Weights of a small GPT-style language model, trained from scratch on English Wikipedia.
Size: 14 layers, width 192, 6 heads of 32 (1 for keys and values), MLP 512 SwiGLU, vocabulary 4096, 9.68M parameters.
Architecture: RMSNorm before each block, rotary positions, untied embeddings, gated attention, a norm on each head, hashed n-gram embeddings, an embedding shortcut.
Each number is 128 + 24 x the weight over its row's rms, rounded and kept within 0 to 255. Layers, rows and columns count from 0. The size above them is the row's rms in percent of the matrix's.

# layer 6 attention output, 192x192, rms 0.0482, rows 0-20, columns 0-63
size [114 100 110 102 102 101 102 106 101  94  85  96 111  91  97  92  92 100 106 100  94]
[[134 162 117 105 146  92 144 147 122 135 106 130  98 140 144 137 117 117 121 162 127 126  71 111  93 139 101 106 100  93 153 141 123  84 112 134  83 190  86 141 134 124 127 149 106 100 137 135 138 142 139  99 137 164 156 114  72  91 161 155 148 118 138 194]
 [104 154 103 143  98 141 123 132 107  86  89 116 124 138 124 158  98 126 150  85 151 128  81 125 134 114 119 113  96 154 130 109 109 149 138 151 100 159  98 126 107 162 187 146 173 145 107 102 157 139 128  91 118 139 193  74 123 141 146 119 141 131 121 186]
 [107 127 161  76 137 132 139 151 130 128 150 120 101 169 114 120 147 156 115 134 119 115 164 102 116 119 138 116 142  81 134 153 131 113  84 142 117  96 136 161 116 133  98  76 130 100 147 157 136 136 130 139 125 130 109 118 123 120 147  95 123  94 129 146]
 [147 121 162 102 107 109 122 122  77  87 128 120 148 112 105 126 164 159 160 152 135  93 141 132  87 144 148 119 119 116 103 112 132 139  83  73 130 142  92 118 126 163 104 149 159 136 182 116 114 134 133 133 155  80 152  95 118 174  88 107 130 133 114 117]
 [118 150  89 157 111 172 112 120  98 113 175 167  77 144  89 108 124 125 144 135  70 112 158 168 135 113 106 139 156 132 102 103 138 125 146 107 131 129 112 153 106 115 156 136 145 130  91 151  89 127 137 144 124 161  77 153 129 132  96 134 117 111 177  83]
 [111 132 171  70 140 159 159 155 127  78 114 133 138  82 161 122  92 138 142 130 121 106 130 118 146 130 122 120  86 128 114 150 125 145  93 151 124 194 134 168 122 181 119 154 117 117 140 129 134 154  86 102 133 101 129 162 120 113 152 115 139 132 160 117]
 [103 127 121 136 125 124 110 138 133 140 158 130 104 154 154 125 168 135  99 117 151 124 163 146 129  85 105 111 190 146 100 121 153 166 123  95 149  88 125 165 128 114 107 115  90 111 122 160  84 138 165 112 148 156  76 144 162 124 145 160 149 122 126 142]
 [137 122 119  93 128 156 178 130 146 146 114 100 130 124 135 104 125 133  97 144 133  93 149 132 109 148 180  87 118 123 177 123 116 138 133 151 148 155  81 125  67  88 153 175 103 118 116  91 165 125  83 153 115 119 131 123 124 104 131 151 138 158 104 123]
 [109 111 133 145 141 130 111 144 118 105  99 153 123 152 127 141 126 110 171 115 118 168 103 116 100 165 114 108 108 100 111  56 127 146 155 128 169 108 129 104 122 143 124  71 119 112 142 134 183 119 148 102 103 121 148 166 131 165 143 115 100 167 130 163]
 [125 114 112 160  99 110 129 106  96 123 123  81 117 137 108 152 153 128 141 126 128 158 105 118 125 108 181 105 106 160  96 126 102 148 117  83 168 109 122 113 157 121 113 157 131 150 102 130 127 143 154 118 167 142 161 103 109 149 112 145 133 125 136 112]
 [103 121 139  93  87 114 123 130 140 118 132 141 137 160  97 160 115 139  93 126 144 143 176 147 132  96 147  91 121 124 143 141 108 101 124  79 152 135 125 129 158 166 126 103 133 152 131  81 109 144 154 117 158 122 126 123  98 101 103 112 152 153 117 132]
 [184  89  65 123 135 130 136  83 154  95 132 115  97  86 118 131  89 186 123 113  92 145 107 147 135 134 126 137 137 137 120 120 135 126 171 105 143 148 106 158 114 117  95 104 146 138 152 137 177 104 106 150 132  95 119 132 118  84 122 124 153 147 136  97]
 [118 101 107 141 111 109 117 141 146 134 141 161 173 127 101 127 151 127 117 157 136 107 108 113 140 123 125 131 106 149 118 105 185 122  99 102 120 152 121 147 114 113 118 149 111 145 107 144 100 105  96 137 114  96 140 113 124 103  78 102 119 127 138  91]
 [121 137 147 133  92 102  98 125 172 141 118 120 128 153 162 133 141 145 109 128 135 162  99 122 135 102 143 159 150 129 164 126 119 124 134 144 153 113 134 102 102 133 163 150  89 117 126  92 139 124 127 151 151 174  91 150 130 142 142 136 136 166 140 106]
 [127 143 134  92 116 118  99 133 121 128 151 147 141 141 135 112 144  93 174 155 105 134 106  87 118 122 150 150 166 121 133 143 136 103 108 124  94  68  99 143 116 113 143 168 133 102 117 173 154 160  91 131 121 127 120 124 125  92 154 167  67 138 117 140]
 [102 115 139 141 114 113 154  86 119 109 102 169 127 136 140 147  64 123 133 101 111 153 141 112 149 105 121 125 148 143  87  84 130 139 157 128 155 130  83 113 128 120 126 116 142  96 132 148 135 153 106 145 145 130 130 157 128 179 130 162 135 154 131 119]
 [135 158  83 114 141  98 134 131 141 136 147 104 115 156 133 135 155 120 132 150 176 129 119 113  88 138 160  95 133 119 170 137 136 106 155 146 154 108 130 114 131  99  81 109 142 140 124 106 100 121 110 119 139 101  91 108 170 161  73  88 129 152  84 108]
 [138 111 124  84 118 123 116 130 128 122 141 130 131 148 122 140 105  98 118 139 129 185 112 125  96 118 106 112 181 131 162 131 151 147 108 129 125 132 122 114 135 166 105 131 112 138 133  98 139 168 133 122 121 104 122 132  74 142 145 149 110 105 143  86]
 [111 118 122 132 119 142 179 206 140 104 126 124 120 112 115 116  84 172 144 137  91 126 125 118 163 100 105 101 145 110 135  73 106 125  99 155 129 142 119  73 133 146 113  96 122 115 118 147 120  80 131 140 140 112  94 115 135 145 137  98 125 153 102 156]
 [108 107 134 157 176 130 138 104 160 146 121 132 165 149 159 164 141 180 105  97 148 164 149 143 135 141 143  90 124  94 132 140 107 130  88 127 108 163 115 142 146 159 134 118  84 133 105 108  92 117 179 132 102 106 120 158  66 124 153 102 110  91 196 123]
 [163 154 163 131 129 137 122 102 154 143 187 119 135 167 120 108 110 135  97 130 126 128 157 120 137 128  96 158 111 112 138 106 173 116  84 136 147 139 137 114  94 145 104 166  95 109 155 124  92 156 139 143 184 135 125 127 138 113 160 132 162 115 134 155]]